Weights of a small transformer language model.
Size: 3 heads of 32 (1 for keys and values), MLP 384 SiLU, vocabulary 1024, 1.77M parameters.
Architecture: RMSNorm before each block, no biases in attention or MLP.
Training: a variant of SOAP for these matrices, 102M tokens.
Each number is 50 + 12 x the weight over its row's rms, rounded and kept within 0 to 99. Layers, rows and columns count from 0. The size before them is the row's rms in percent of the matrix's.

# layer 6 MLP up, 384x96, rms 0.259, rows 217-289, columns 0-95
104:57 42 56 43 35 41 59 73 64 62 46 49 73 54 47 40 37 54 81 54 50 72 43 45 50 46 75 44 49 48 56 57 44 54 51 64 55 40 53 47 70 59 53 46 35 51 68 68 47 56 60 50 71 65 32 26 29 47 73 53 45 52 43 52 39 53 56 45 44 66 81 47 51 51 68 61 53 63 50 51 66 68 55 60 36 51 31 72 54 44 46 76 43 52 60 46
095:60 50 50 38 50 52 53 72 51 58 56 34 39 53 46 46 38 49 52 36 46 43 50 52 50 06 57 56 47 47 46 53 42 57 49 34 46 45 66 77 31 51 41 36 49 49 51 54 41 58 41 63 28 47 53 53 43 37 67 69 59 49 57 37 56 51 38 41 74 54 73 19 49 57 53 48 74 48 61 44 74 55 68 54 41 53 47 68 46 29 58 58 73 60 63 46
105:50 55 57 16 73 60 50 51 49 59 47 59 71 41 64 50 57 52 50 48 46 49 61 48 34 36 24 47 51 37 76 45 54 38 56 47 61 61 52 55 60 53 39 72 44 57 47 64 40 57 49 53 36 60 65 63 57 46 62 62 43 48 37 36 46 50 68 74 43 22 46 70 42 62 43 42 54 54 65 33 75 64 41 36 30 61 59 29 47 42 45 55 32 48 57 57
104:49 50 71 50 61 39 36 52 35 51 31 59 32 48 27 59 62 41 41 39 48 53 27 35 64 45 47 54 42 40 40 83 66 70 33 57 60 56 45 25 54 46 50 31 39 31 51 59 49 25 38 56 68 68 47 35 45 37 45 53 66 60 70 58 40 46 29 42 52 66 44 38 49 54 54 41 39 44 58 31 35 38 50 63 47 63 56 35 50 49 54 56 64 43 49 40
102:40 57 74 62 37 51 70 69 39 51 52 38 70 38 47 50 47 53 60 29 45 52 37 48 44 45 58 71 26 46 46 41 56 32 42 59 51 58 48 32 41 43 51 67 60 47 24 69 44 33 58 53 39 37 50 72 40 72 46 47 47 47 58 49 50 47 55 67 46 74 49 46 52 48 72 46 66 57 33 45 67 40 53 50 56 41 54 34 52 58 57 40 22 30 72 54
099:43 48 55 45 61 50 57 57 34 79 26 42 66 63 53 59 71 58 50 27 52 57 66 39 43 42 52 63 54 63 31 33 51 58 44 58 44 58 74 42 61 34 56 64 38 55 26 51 60 39 46 53 51 64 74 38 28 54 52 53 42 24 60 52 38 35 57 52 73 26 54 64 56 43 57 63 40 42 31 39 51 51 65 43 41 51 56 52 53 64 41 48 35 36 52 41
102:54 47 65 49 57 53 46 62 31 65 52 63 49 36 46 42 63 41 67 30 56 43 61 79 37 43 66 52 53 43 60 45 50 47 60 62 47 64 39 60 35 40 52 59 49 59 50 37 37 61 53 67 13 37 58 47 34 48 57 69 52 60 52 53 51 46 55 54 31 49 47 50 54 42 46 31 67 56 65 37 58 46 54 46 60 47 46 76 71 58 66 58 77 64 22 36
103:48 47 68 28 57 56 77 33 24 42 55 39 48 57 52 60 45 69 64 40 32 37 35 68 44 51 46 43 46 47 41 61 62 50 34 41 53 68 43 71 32 47 42 40 41 44 65 37 42 61 53 51 45 50 58 36 43 54 50 40 39 38 38 47 26 30 44 63 42 40 40 25 56 19 39 45 43 52 40 66 39 56 60 41 45 49 55 46 37 32 47 61 67 54 63 33
102:52 53 42 52 37 32 47 56 79 45 56 55 58 34 50 39 35 44 17 43 53 48 55 42 53 57 49 36 52 56 47 45 36 32 46 61 48 61 59 41 51 61 59 55 45 54 38 24 34 54 35 44 59 51 63 40 42 48 55 53 49 49 32 56 38 55 44 38 43 64 63 41 29 21 47 58 43 49 36 58 57 57 15 88 29 43 47 40 48 46 43 41 74 48 58 51
097:61 39 46 41 40 59 49 32 36 54 44 65 81 29 36 45 68 51 24 45 56 50 41 43 64 39 56 36 46 54 62 34 56 80 58 58 66 55 42 37 62 52 51 41 44 37 41 45 61 44 46 49 57 60 62 72 44 58 30 61 38 52 38 67 51 45 47 54 61 53 50 57 57 39 26 56 52 57 24 25 56 61 42 28 55 48 45 45 51 68 62 61 54 40 33 35
103:70 52 33 44 36 48 56 53 55 40 53 25 46 59 28 55 62 38 33 58 61 43 47 50 53 43 42 57 50 37 56 48 66 54 41 31 34 70 59 43 69 37 54 62 33 30 21 53 65 34 43 53 52 52 43 51 49 47 47 41 67 54 41 68 28 55 48 36 71 54 63 29 41 65 71 56 59 29 51 64 61 62 46 45 40 52 36 34 65 46 71 44 38 44 54 61
107:48 50 42 47 48 46 47 39 22 20 48 42 55 23 72 49 61 74 63 43 39 52 64 60 39 51 50 65 54 40 56 73 43 43 26 49 45 50 45 65 57 43 68 26 51 46 43 60 43 46 22 49 36 47 60 52 37 49 82 57 63 42 58 61 47 44 54 46 47 45 54 64 77 51 51 51 44 40 58 51 42 37 69 58 70 56 38 53 65 43 53 33 51 48 64 49
100:34 56 72 54 51 54 68 55 45 65 65 55 53 35 43 58 50 80 33 63 63 64 54 38 56 59 65 57 72 50 49 57 41 55 58 64 40 44 41 41 45 52 31 39 56 63 34 31 18 81 38 55 65 67 52 57 44 45 54 44 49 44 60 62 72 49 63 51 46 49 69 53 36 42 64 24 69 58 42 38 60 48 51 73 41 50 44 51 54 44 59 45 50 42 43 41
094:59 73 60 51 48 57 34 31 45 37 60 62 53 58 53 56 65 43 27 48 54 68 62 60 24 43 43 46 18 62 26 68 35 60 49 53 39 67 31 60 49 57 49 43 54 63 52 43 28 50 49 50 52 28 43 32 57 69 57 38 37 53 84 56 47 48 35 49 41 52 62 35 42 45 38 26 45 54 52 54 50 54 44 65 48 36 40 51 63 48 64 54 53 48 62 63
098:34 70 44 63 30 62 64 62 48 48 44 28 71 46 39 50 68 54 57 36 54 45 59 31 54 64 43 42 32 43 59 58 54 67 40 45 39 47 47 57 45 57 50 38 60 47 63 49 76 65 44 40 44 57 50 45 53 33 58 55 78 48 75 54 46 43 37 54 56 47 58 36 42 25 46 38 49 36 71 42 72 85 43 57 54 46 57 53 40 52 60 35 37 35 63 45
103:47 48 68 35 47 47 50 52 52 59 70 47 44 49 52 68 59 34 50 45 40 35 63 49 62 54 60 61 71 44 51 33 62 44 20 28 52 55 56 39 43 55 44 65 45 62 44 59 51 54 54 45 32 50 77 46 52 26 39 43 32 31 52 49 45 52 76 53 39 67 71 54 26 19 50 47 48 58 36 28 48 44 54 48 71 49 56 37 43 62 53 56 59 53 27 48
100:58 48 25 57 64 55 45 40 46 40 42 61 31 61 60 36 57 45 37 45 44 60 42 64 60 21 56 76 32 37 38 68 54 56 48 53 53 57 43 42 44 52 57 62 48 24 65 25 45 42 43 34 52 41 39 24 59 31 58 58 39 43 56 24 55 45 41 64 51 55 41 50 54 35 36 37 43 61 60 39 31 72 53 53 52 70 44 55 65 60 70 42 53 58 53 50
093:58 48 41 42 70 37 52 47 54 66 43 67 58 52 53 53 79 61 38 47 57 39 60 30 53 55 46 56 31 31 55 65 41 51 57 63 59 46 49 58 44 32 61 43 53 55 62 45 63 36 46 48 47 39 41 38 36 29 51 53 49 62 61 58 37 45 18 68 46 17 54 43 41 56 53 50 31 55 51 53 34 54 40 41 52 25 69 39 35 38 66 40 53 19 52 59
100:54 65 57 45 52 48 41 50 71 69 54 42 87 53 58 61 50 61 64 62 45 53 20 45 47 34 50 56 60 30 54 47 46 56 54 54 34 45 36 57 68 59 40 49 40 22 54 57 70 38 82 48 57 46 62 43 30 37 39 44 51 49 61 42 48 45 41 51 39 59 44 62 45 38 50 63 67 71 45 55 52 53 49 45 10 47 42 48 61 60 40 63 49 43 63 53
093:59 50 69 54 59 81 37 51 51 62 50 50 57 53 63 40 70 57 49 42 61 53 55 32 79 46 32 45 70 45 43 49 51 82 40 31 58 48 61 45 36 24 45 41 54 50 36 47 54 54 27 59 37 51 64 63 58 57 54 47 63 53 68 66 46 71 48 60 47 53 51 36 30 56 55 66 57 50 33 60 65 36 63 48 49 47 36 42 34 76 59 49 52 41 45 56
105:56 64 42 26 72 56 53 55 31 59 51 38 55 43 40 45 54 56 55 56 59 32 46 54 28 54 39 18 59 38 42 45 46 64 36 63 62 53 58 40 66 79 53 49 50 32 50 82 54 63 44 47 44 34 37 53 46 46 40 51 42 50 65 59 41 48 60 66 53 60 47 47 49 45 40 26 48 29 56 43 63 41 60 61 54 50 62 34 77 57 45 62 76 57 46 37
101:37 51 47 38 53 49 59 35 56 53 53 40 57 33 31 51 62 53 45 41 49 50 60 62 56 68 35 66 52 49 70 42 42 49 44 69 54 44 33 59 52 58 49 46 55 65 34 73 43 67 40 59 67 43 42 64 54 46 46 30 56 48 49 61 43 38 33 74 62 40 59 40 32 45 48 49 67 13 75 32 57 58 58 57 32 50 35 63 43 36 40 28 68 61 44 59
091:40 44 47 56 74 34 53 64 52 64 66 48 35 55 53 34 50 45 63 45 60 52 36 50 69 67 72 43 46 57 20 53 58 57 57 50 46 48 46 57 59 48 46 54 46 42 32 48 60 45 46 25 56 55 65 39 47 31 68 59 48 39 77 74 65 49 39 35 64 33 71 40 53 33 39 58 53 40 46 51 58 50 61 32 53 51 56 70 68 31 62 48 55 49 27 64
089:52 49 38 51 50 56 75 48 54 50 31 42 51 55 49 60 59 47 35 34 55 41 27 35 66 60 52 53 54 32 57 55 63 77 41 52 45 67 70 52 38 46 50 65 66 38 61 49 32 51 68 50 49 59 76 37 40 42 62 57 54 63 58 46 56 36 63 59 55 50 44 58 66 60 43 32 75 51 43 38 53 53 42 68 58 39 26 62 27 54 78 53 58 47 64 34
102:68 42 46 33 34 53 48 58 55 44 43 77 41 60 47 40 66 53 59 36 50 52 47 52 65 49 24 32 43 53 35 71 59 59 65 45 49 55 61 53 58 52 17 62 39 53 58 53 48 65 31 52 63 58 51 66 59 33 64 48 54 36 34 42 51 57 55 77 62 39 53 60 37 60 56 65 61 61 71 66 43 43 59 68 66 42 42 60 60 66 42 71 41 48 58 61
106:40 38 57 38 61 42 44 61 48 82 39 50 65 47 38 54 45 81 32 75 43 43 45 40 40 43 31 30 55 61 44 63 35 52 46 72 45 53 42 50 44 60 53 59 50 46 35 42 48 58 49 50 40 53 84 59 57 60 55 61 38 49 37 48 51 74 42 49 60 42 70 43 73 52 45 58 56 26 60 51 38 51 42 67 45 37 50 64 37 40 45 42 40 47 25 49
106:57 71 67 41 88 53 36 59 44 32 55 31 56 46 62 44 54 55 62 46 49 36 60 55 32 42 50 72 58 41 50 65 20 37 46 54 45 49 51 43 46 55 56 39 68 71 39 39 64 72 60 52 39 72 29 49 44 38 54 57 58 56 62 57 60 52 37 55 59 33 52 41 45 49 52 54 57 40 55 22 45 47 49 59 72 50 52 49 57 62 55 46 27 35 33 61
106:48 56 46 35 51 71 51 36 54 42 38 35 46 41 41 32 55 47 36 51 47 49 59 54 50 38 33 61 44 34 65 74 53 71 46 48 54 50 55 41 53 43 39 52 53 70 63 56 46 37 37 44 68 52 61 52 39 46 42 28 61 45 44 38 44 54 48 71 42 40 67 47 69 76 45 59 37 65 63 49 85 55 68 48 47 34 34 68 72 62 64 72 67 52 39 51
098:41 37 26 46 55 54 55 39 71 43 57 74 41 45 63 35 48 52 57 60 47 74 57 49 69 72 67 47 60 47 24 45 42 70 51 45 62 49 69 54 43 48 45 65 33 43 45 52 45 52 76 44 34 47 43 41 32 27 58 48 74 58 58 73 52 64 42 53 60 28 52 41 66 35 36 61 54 48 49 28 46 57 55 54 40 46 45 51 54 62 58 56 60 60 73 43
100:41 50 37 47 41 56 53 42 44 44 67 52 45 44 51 62 72 60 59 46 49 30 44 47 56 49 46 56 60 50 59 53 50 62 47 51 42 50 38 61 28 62 47 40 37 21 43 68 74 57 40 55 57 69 50 45 49 39 85 50 48 35 63 71 45 65 64 51 51 59 52 23 55 59 59 11 62 40 34 49 56 48 60 46 68 43 55 45 62 33 47 35 40 75 49 53
103:54 69 46 61 37 34 50 45 59 59 36 62 44 43 42 36 45 53 49 22 66 55 46 35 45 46 56 51 24 41 57 57 39 71 53 42 33 65 83 34 66 55 46 58 63 45 43 23 40 43 49 39 53 55 45 36 53 61 42 53 46 52 44 59 64 64 37 67 69 59 47 60 46 37 64 68 52 40 71 56 42 70 63 60 32 58 39 37 45 60 64 39 50 31 67 49
102:38 66 40 65 55 53 55 45 33 68 34 51 54 38 53 36 56 66 49 29 63 35 60 25 51 39 59 55 38 36 51 55 48 63 49 77 28 60 65 48 50 54 51 53 68 63 39 63 52 39 40 51 51 30 64 60 58 50 53 62 49 52 44 65 64 59 41 78 53 66 61 45 21 49 35 52 57 61 34 32 57 52 56 65 40 34 43 36 72 56 43 51 34 57 35 52
096:55 44 61 33 63 51 43 55 53 65 63 53 54 40 59 56 34 51 49 50 72 66 57 24 16 47 48 47 37 53 64 51 45 77 43 49 30 57 55 67 36 47 50 82 48 55 53 57 58 53 23 36 52 39 44 42 42 36 79 33 53 44 56 55 68 40 50 72 75 51 69 55 30 54 45 49 52 48 43 33 48 38 52 42 43 50 57 61 62 41 59 43 43 43 46 50
096:76 40 37 39 51 57 53 37 48 35 34 70 34 30 43 30 43 45 60 49 42 42 44 55 47 51 49 55 47 41 31 45 45 48 67 69 43 50 56 63 52 44 70 46 38 63 52 52 57 68 34 62 29 52 25 44 47 41 43 31 51 68 47 72 50 54 36 30 32 46 65 44 38 55 25 29 34 29 57 43 57 37 48 59 34 43 57 53 50 44 44 60 40 41 35 33
087:52 54 67 53 65 50 15 33 35 48 34 59 41 64 59 52 47 73 49 22 57 55 58 65 72 60 25 51 66 33 39 56 53 40 35 61 55 43 56 42 51 47 68 45 33 52 42 60 52 37 47 53 47 36 45 60 64 78 50 40 44 51 39 56 43 54 56 34 54 33 69 52 60 72 41 53 43 42 64 30 64 53 58 53 45 44 40 46 53 49 50 29 40 61 61 33
094:43 63 58 45 58 47 46 64 28 21 59 47 53 48 51 71 34 29 50 33 40 53 45 49 64 50 48 54 58 40 36 55 35 57 28 62 23 51 69 31 29 39 66 52 48 44 58 39 69 54 36 32 61 52 55 32 49 67 34 33 31 39 42 50 51 40 60 50 45 64 56 38 60 61 68 50 47 62 46 36 60 36 52 48 37 32 53 39 47 54 44 42 49 33 70 34
097:52 42 36 48 45 43 49 42 47 23 36 52 49 56 62 53 56 54 41 45 50 59 37 63 56 50 56 49 30 53 54 60 20 57 52 43 55 53 31 50 80 44 30 33 33 51 47 37 38 43 30 52 51 61 59 43 64 42 59 53 46 34 60 58 50 41 70 65 54 56 28 29 50 29 62 44 60 19 43 46 38 20 52 35 60 43 60 61 41 46 46 32 34 56 52 62
099:59 39 48 67 64 41 58 31 42 59 58 30 52 60 54 48 58 73 39 50 41 64 51 64 53 62 47 36 57 54 41 37 50 57 38 59 69 67 31 37 50 42 53 29 45 44 37 61 28 29 42 37 55 57 30 32 44 51 44 46 44 54 63 70 75 41 52 49 53 60 55 48 47 51 21 55 54 29 49 41 59 69 50 45 43 64 30 26 36 65 31 59 59 65 49 47
102:21 45 30 51 34 47 71 52 49 40 68 36 59 38 48 52 45 51 46 70 80 34 50 44 54 40 46 35 43 58 67 49 66 43 34 43 35 59 51 45 28 19 52 47 48 62 56 47 59 51 61 53 39 70 63 27 39 41 45 39 49 62 33 59 30 51 46 56 33 56 53 41 33 57 62 55 62 49 47 56 38 55 47 50 49 44 80 66 38 47 61 39 36 47 62 52
099:29 48 54 39 52 56 51 85 67 42 50 35 70 46 58 37 55 60 39 41 46 66 40 36 52 67 44 44 52 37 58 63 47 44 33 40 59 26 65 74 49 55 46 54 51 65 47 54 34 64 64 51 30 67 54 60 60 49 78 49 73 51 49 62 28 53 58 52 55 52 69 58 33 45 56 32 68 47 35 52 50 24 55 48 45 48 32 52 34 46 47 42 52 53 64 51
099:63 63 43 53 62 65 24 50 66 55 55 50 40 35 32 36 61 49 42 50 45 71 67 39 43 41 49 49 51 67 53 51 38 35 47 58 45 61 23 62 49 53 51 43 54 61 59 33 42 58 38 50 57 61 40 46 42 66 66 46 31 53 61 71 21 64 60 71 55 59 29 73 48 60 54 35 56 51 42 41 57 40 41 74 46 63 27 55 58 58 59 51 72 48 57 51
105:20 50 52 47 59 23 55 44 57 55 62 34 59 40 56 54 44 69 47 57 57 52 44 44 40 67 42 59 64 41 43 42 29 59 40 62 53 55 56 45 24 56 48 42 46 51 49 42 42 79 63 51 43 66 52 33 47 47 65 33 53 40 64 52 69 39 41 53 42 37 57 39 55 37 35 23 56 46 29 44 43 21 44 43 43 21 35 60 50 33 57 44 34 58 51 54
094:55 61 51 59 51 60 35 50 56 13 50 30 50 65 57 71 72 53 48 63 54 46 48 35 56 44 22 42 37 67 27 48 38 24 43 34 46 57 60 44 31 46 53 26 42 46 50 52 40 58 28 44 61 68 59 39 52 46 52 42 52 77 66 55 29 60 56 58 53 43 45 48 43 50 49 39 49 44 38 53 46 65 40 63 51 43 68 64 45 28 61 48 63 48 41 45
106:54 43 39 48 49 32 54 62 60 53 86 61 61 48 59 41 47 59 59 47 52 61 41 52 46 46 49 47 20 40 41 37 30 67 49 42 61 47 36 58 34 41 67 78 44 72 35 53 39 33 27 64 61 46 53 45 40 69 50 67 45 54 67 54 44 63 40 60 59 56 43 49 71 38 48 37 49 52 59 79 53 74 32 50 32 55 56 45 58 46 46 43 53 59 65 50
085:68 40 62 40 48 57 50 52 58 48 46 30 38 57 31 36 41 49 36 40 54 64 29 49 61 43 61 47 41 35 49 37 45 44 52 60 65 52 37 88 37 49 36 52 54 58 19 54 49 54 37 48 34 34 57 57 35 52 66 43 30 44 40 59 66 29 34 40 66 61 73 55 57 33 40 49 58 43 44 44 44 49 45 37 68 62 35 55 35 53 58 55 40 33 32 54
102:29 37 13 45 62 49 50 47 68 66 58 51 70 56 45 49 63 68 55 58 75 59 42 44 59 29 44 40 44 37 52 44 39 34 50 43 20 57 54 58 55 40 40 55 55 49 47 56 38 61 58 70 64 51 53 51 31 58 46 49 68 59 59 52 60 55 55 59 62 73 58 75 52 50 71 57 43 51 47 40 52 44 69 70 32 57 60 58 42 57 75 44 52 62 49 34
095:19 62 72 57 40 49 35 59 60 61 41 35 73 39 37 47 70 51 39 32 70 49 39 45 61 69 40 57 47 37 63 52 48 68 38 67 48 33 45 44 56 49 51 70 19 43 71 60 65 47 58 37 41 55 54 46 40 56 48 52 59 61 33 70 58 59 70 61 53 63 41 54 49 60 43 42 48 36 42 31 44 53 58 65 54 67 63 49 53 46 33 38 58 49 44 63
100:65 63 65 44 55 55 53 65 46 41 35 74 38 48 42 59 55 50 32 54 58 47 50 43 37 32 18 60 57 20 16 56 28 56 18 48 48 55 40 34 53 58 39 53 48 58 59 40 35 62 44 54 41 42 41 44 57 39 49 67 66 41 49 24 56 51 39 69 35 56 48 63 38 41 48 50 54 47 61 50 45 54 61 28 50 42 37 42 47 48 27 56 55 41 42 46
091:46 51 64 64 55 31 54 49 23 77 48 54 62 35 63 54 38 53 58 48 44 34 49 40 66 23 43 75 45 43 50 42 50 31 43 44 65 53 64 42 44 52 52 52 45 48 46 45 54 28 37 56 43 41 53 39 37 50 32 57 48 47 57 54 60 55 50 64 33 59 68 60 81 80 58 69 39 35 44 56 67 47 51 57 40 61 39 48 46 50 28 53 34 48 74 46
096:47 38 50 52 48 49 39 52 36 76 43 47 43 54 42 67 77 56 23 17 55 32 35 39 62 47 57 54 40 25 39 63 45 67 47 57 37 60 48 49 53 27 57 59 40 46 50 57 41 46 47 53 56 58 53 60 32 43 59 64 72 56 41 40 42 44 34 55 47 33 43 47 55 58 92 67 44 49 46 66 57 44 46 41 37 35 40 63 45 47 53 42 60 52 44 35
094:37 42 57 40 45 50 46 48 50 36 31 57 50 55 65 40 48 65 48 60 46 43 33 68 55 52 33 65 53 44 60 70 38 72 51 42 40 37 52 55 59 27 62 52 58 54 49 48 52 52 43 67 55 59 47 50 46 67 47 40 46 70 43 47 49 35 52 55 33 52 47 55 24 65 50 56 19 46 62 32 62 70 61 52 11 37 53 45 70 60 52 48 61 27 66 30
097:49 58 38 30 56 59 47 70 47 59 34 55 48 49 48 45 36 71 45 39 44 49 51 60 52 43 69 49 50 40 77 47 49 46 45 57 40 60 48 46 38 38 54 67 56 43 41 51 41 58 56 63 50 58 60 63 41 55 64 43 51 54 50 46 56 63 64 63 48 59 47 53 70 63 65 52 51 48 65 42 93 51 48 38 80 76 56 68 21 43 55 50 56 23 34 29
097:51 57 41 41 56 59 57 21 55 62 67 31 60 61 67 40 53 50 58 43 61 58 27 43 62 57 45 59 36 64 22 71 46 55 53 50 38 61 71 64 38 43 46 46 57 59 62 68 52 48 46 45 38 53 45 29 54 44 35 68 34 39 46 25 45 49 72 63 65 35 44 54 59 57 51 70 54 72 65 26 54 54 40 51 44 38 46 62 55 55 71 47 49 66 48 37
101:34 55 43 66 30 35 71 39 47 78 38 43 38 40 58 41 61 54 28 55 55 42 35 55 59 70 54 45 66 34 62 37 58 57 64 71 46 61 51 50 62 45 47 59 29 55 55 59 60 48 48 29 64 53 34 50 53 48 38 32 57 50 61 48 46 31 56 43 58 50 56 63 76 34 43 60 37 32 46 54 48 54 40 69 21 37 57 50 32 41 65 38 63 51 43 42
091:45 63 66 51 56 65 48 45 21 49 48 84 35 41 41 47 63 35 30 49 56 59 53 73 54 54 50 51 52 39 56 69 55 60 61 46 49 64 50 36 58 46 40 55 36 37 62 43 63 61 52 56 52 54 64 62 68 56 42 29 53 57 66 32 64 50 55 61 56 42 50 38 54 40 47 30 48 54 72 25 39 50 71 29 56 34 74 51 47 47 40 61 28 56 38 58
099:46 55 69 64 27 71 77 38 52 51 36 42 57 25 45 47 69 48 52 59 50 27 45 39 15 41 42 47 55 21 48 44 47 40 46 65 50 45 73 40 58 68 58 54 40 54 52 55 55 44 39 28 45 62 52 38 62 59 49 43 30 55 56 52 51 45 63 71 52 64 52 57 46 31 42 56 51 49 63 71 55 69 42 46 61 51 41 50 68 45 60 52 50 25 46 51
114:71 43 59 33 58 60 45 71 46 33 56 50 55 58 38 46 65 50 43 57 51 48 67 25 56 54 59 22 38 54 43 49 64 54 34 68 43 66 57 55 43 47 44 52 37 57 66 53 31 40 54 24 65 64 61 41 48 49 31 54 30 40 44 53 45 46 39 47 42 87 66 77 61 37 59 57 67 64 47 46 53 63 67 48 54 38 60 49 49 37 50 65 49 40 46 57
109:35 65 61 37 66 65 44 44 40 63 59 73 46 56 36 41 43 41 18 33 50 54 43 52 47 43 54 59 54 50 35 55 59 64 38 74 53 59 38 28 60 40 46 48 27 50 62 58 48 63 61 46 50 47 38 37 57 45 33 28 33 34 53 42 61 51 54 73 47 59 35 51 59 58 71 39 64 52 57 48 34 41 77 39 75 33 43 48 34 55 51 50 48 67 46 48
098:64 63 55 34 72 58 61 42 27 47 57 56 34 40 35 29 64 37 51 41 59 57 49 72 38 55 55 48 44 61 42 41 48 29 64 52 34 50 38 75 56 43 54 67 39 33 61 77 46 67 49 50 49 40 56 55 37 46 37 64 63 62 52 38 73 46 62 49 63 49 61 42 42 48 58 61 78 53 60 54 40 49 58 43 44 42 63 47 47 19 56 28 60 43 46 47
106:77 40 61 40 48 70 50 54 69 49 44 58 43 55 71 34 65 32 23 55 47 58 45 54 56 46 49 35 56 57 42 74 59 44 32 49 53 46 63 57 67 43 53 60 46 39 48 33 32 45 25 53 57 52 37 38 48 75 71 42 44 78 57 48 48 28 60 64 55 41 50 43 52 52 48 37 32 54 41 47 47 50 70 40 36 53 60 43 52 54 58 34 55 77 44 36
106:58 64 64 39 57 55 58 58 53 45 44 61 37 00 47 62 45 53 42 40 37 46 44 53 50 58 51 50 50 53 35 45 46 41 44 72 59 45 43 40 53 72 44 60 63 56 26 55 48 56 50 65 33 55 56 55 44 43 60 58 37 29 46 48 59 45 75 48 42 45 48 28 43 29 42 25 49 36 49 38 76 51 54 50 49 31 37 47 40 64 51 81 57 59 48 41
101:67 63 70 42 41 50 81 47 63 59 54 60 39 75 72 46 69 49 32 46 64 51 35 43 57 51 54 51 44 62 58 68 36 51 41 44 66 44 39 57 34 72 53 50 48 59 50 60 44 62 40 32 53 40 39 51 31 54 68 42 19 44 65 60 51 52 45 47 50 51 43 63 62 64 61 49 46 66 54 47 29 56 57 36 63 42 40 43 78 40 35 60 42 63 53 34
110:49 51 62 48 75 57 54 41 73 69 47 45 59 71 54 45 45 82 29 54 45 45 38 28 45 26 56 64 60 40 37 52 42 43 45 42 44 65 64 44 43 57 33 43 23 55 34 57 62 50 37 59 65 36 25 53 66 43 43 60 37 43 59 58 42 61 58 59 49 53 45 43 26 65 49 64 43 63 26 47 52 49 54 64 46 45 71 58 58 49 50 52 51 65 53 31
106:27 38 44 51 55 29 38 27 40 19 35 55 75 66 72 44 65 59 50 59 61 61 59 48 47 66 76 26 41 44 64 44 48 42 52 65 48 59 48 43 53 56 56 63 38 36 56 46 51 33 51 37 67 57 59 46 45 46 60 45 44 72 65 48 51 33 47 68 43 43 43 49 28 37 44 73 69 61 58 46 35 48 51 40 54 41 42 33 60 46 58 48 49 44 56 34
106:47 52 77 47 41 35 47 43 54 21 33 50 52 47 81 38 48 59 43 71 41 68 41 57 27 52 26 48 56 39 53 55 58 40 41 42 52 55 63 37 42 65 55 42 41 51 35 67 19 36 45 54 58 50 30 56 15 52 42 32 51 38 49 70 67 52 64 48 50 41 57 47 35 64 42 48 70 48 42 52 54 46 37 63 49 41 65 40 46 40 41 47 49 47 48 42
100:56 58 46 47 66 60 49 53 39 29 53 35 53 56 59 45 46 60 57 29 53 31 51 70 50 33 65 68 44 56 65 43 37 58 40 47 62 58 40 26 25 54 60 70 67 56 36 27 49 45 37 69 55 73 43 62 58 19 61 64 41 45 52 49 47 41 59 53 51 69 53 50 54 67 44 38 44 38 51 57 50 55 68 33 52 30 41 50 43 71 59 63 65 61 58 40
100:65 40 49 37 53 36 37 57 22 36 46 53 40 41 47 58 66 59 55 53 47 46 58 44 57 63 55 38 44 44 51 55 30 61 17 35 43 38 43 39 58 50 54 42 61 50 75 59 46 55 50 70 49 48 52 31 30 43 46 70 72 33 52 41 46 50 55 52 66 57 47 49 43 63 42 48 47 31 61 50 50 45 54 44 40 30 20 58 47 69 49 39 08 55 43 46
091:56 58 48 62 25 41 72 53 38 52 33 51 58 30 47 52 47 60 57 28 55 34 30 42 63 53 49 36 47 62 56 37 34 40 35 41 53 35 61 75 41 63 33 58 48 55 50 46 41 84 37 28 62 56 53 37 40 42 71 53 43 40 70 55 52 46 41 57 31 39 68 41 55 41 53 58 50 55 51 44 50 50 51 56 67 68 46 70 24 49 39 38 51 34 38 54
095:53 67 41 33 50 69 60 46 70 40 63 55 42 60 50 48 37 37 56 38 66 51 58 58 43 33 26 57 33 51 41 63 32 58 58 53 47 57 50 43 33 58 58 35 69 30 72 40 57 70 71 51 49 45 45 29 43 70 46 40 40 45 40 56 25 50 51 63 28 42 60 57 54 28 63 61 45 46 32 48 35 50 49 46 37 25 48 61 39 46 49 40 59 41 59 29
094:59 50 48 59 25 47 65 47 35 56 45 63 78 24 67 46 38 38 62 75 44 53 45 49 58 60 54 38 42 57 53 68 34 35 45 51 42 47 64 49 31 64 41 57 51 57 56 55 49 23 36 27 51 44 59 53 49 54 54 47 41 16 51 61 59 39 51 41 47 36 52 45 62 61 35 60 66 58 57 40 34 39 35 64 56 30 55 76 54 50 62 30 57 45 44 47
091:64 39 33 64 54 44 70 42 48 49 39 55 30 60 43 34 37 58 56 39 53 54 48 51 54 30 47 56 49 31 64 66 55 44 45 53 37 30 40 51 30 68 39 44 48 48 57 82 57 28 58 38 55 26 51 52 53 47 63 38 49 50 71 54 82 50 36 70 57 66 59 61 54 40 37 67 61 58 46 52 68 40 63 54 45 44 53 69 39 56 56 72 49 45 38 36
103:36 62 65 53 60 43 55 42 69 65 65 50 49 47 50 43 55 69 49 62 53 78 30 43 38 55 46 33 46 29 64 57 37 38 42 63 57 63 49 47 77 39 56 49 60 31 55 43 58 49 47 45 46 51 37 34 32 46 52 60 42 33 51 62 65 31 22 44 64 61 48 53 13 50 52 44 61 51 43 42 57 33 47 59 38 43 31 57 32 60 36 53 69 59 51 38
102:34 49 48 37 51 61 43 72 58 37 32 35 56 44 59 78 45 50 51 39 59 50 70 52 60 27 25 63 47 61 48 50 37 45 61 69 37 53 63 37 49 41 40 58 45 50 66 53 48 27 50 54 25 35 51 56 69 49 41 52 57 37 51 58 41 46 62 58 40 66 61 52 43 23 65 35 55 41 49 59 48 62 50 54 40 27 51 65 22 69 62 42 53 54 52 29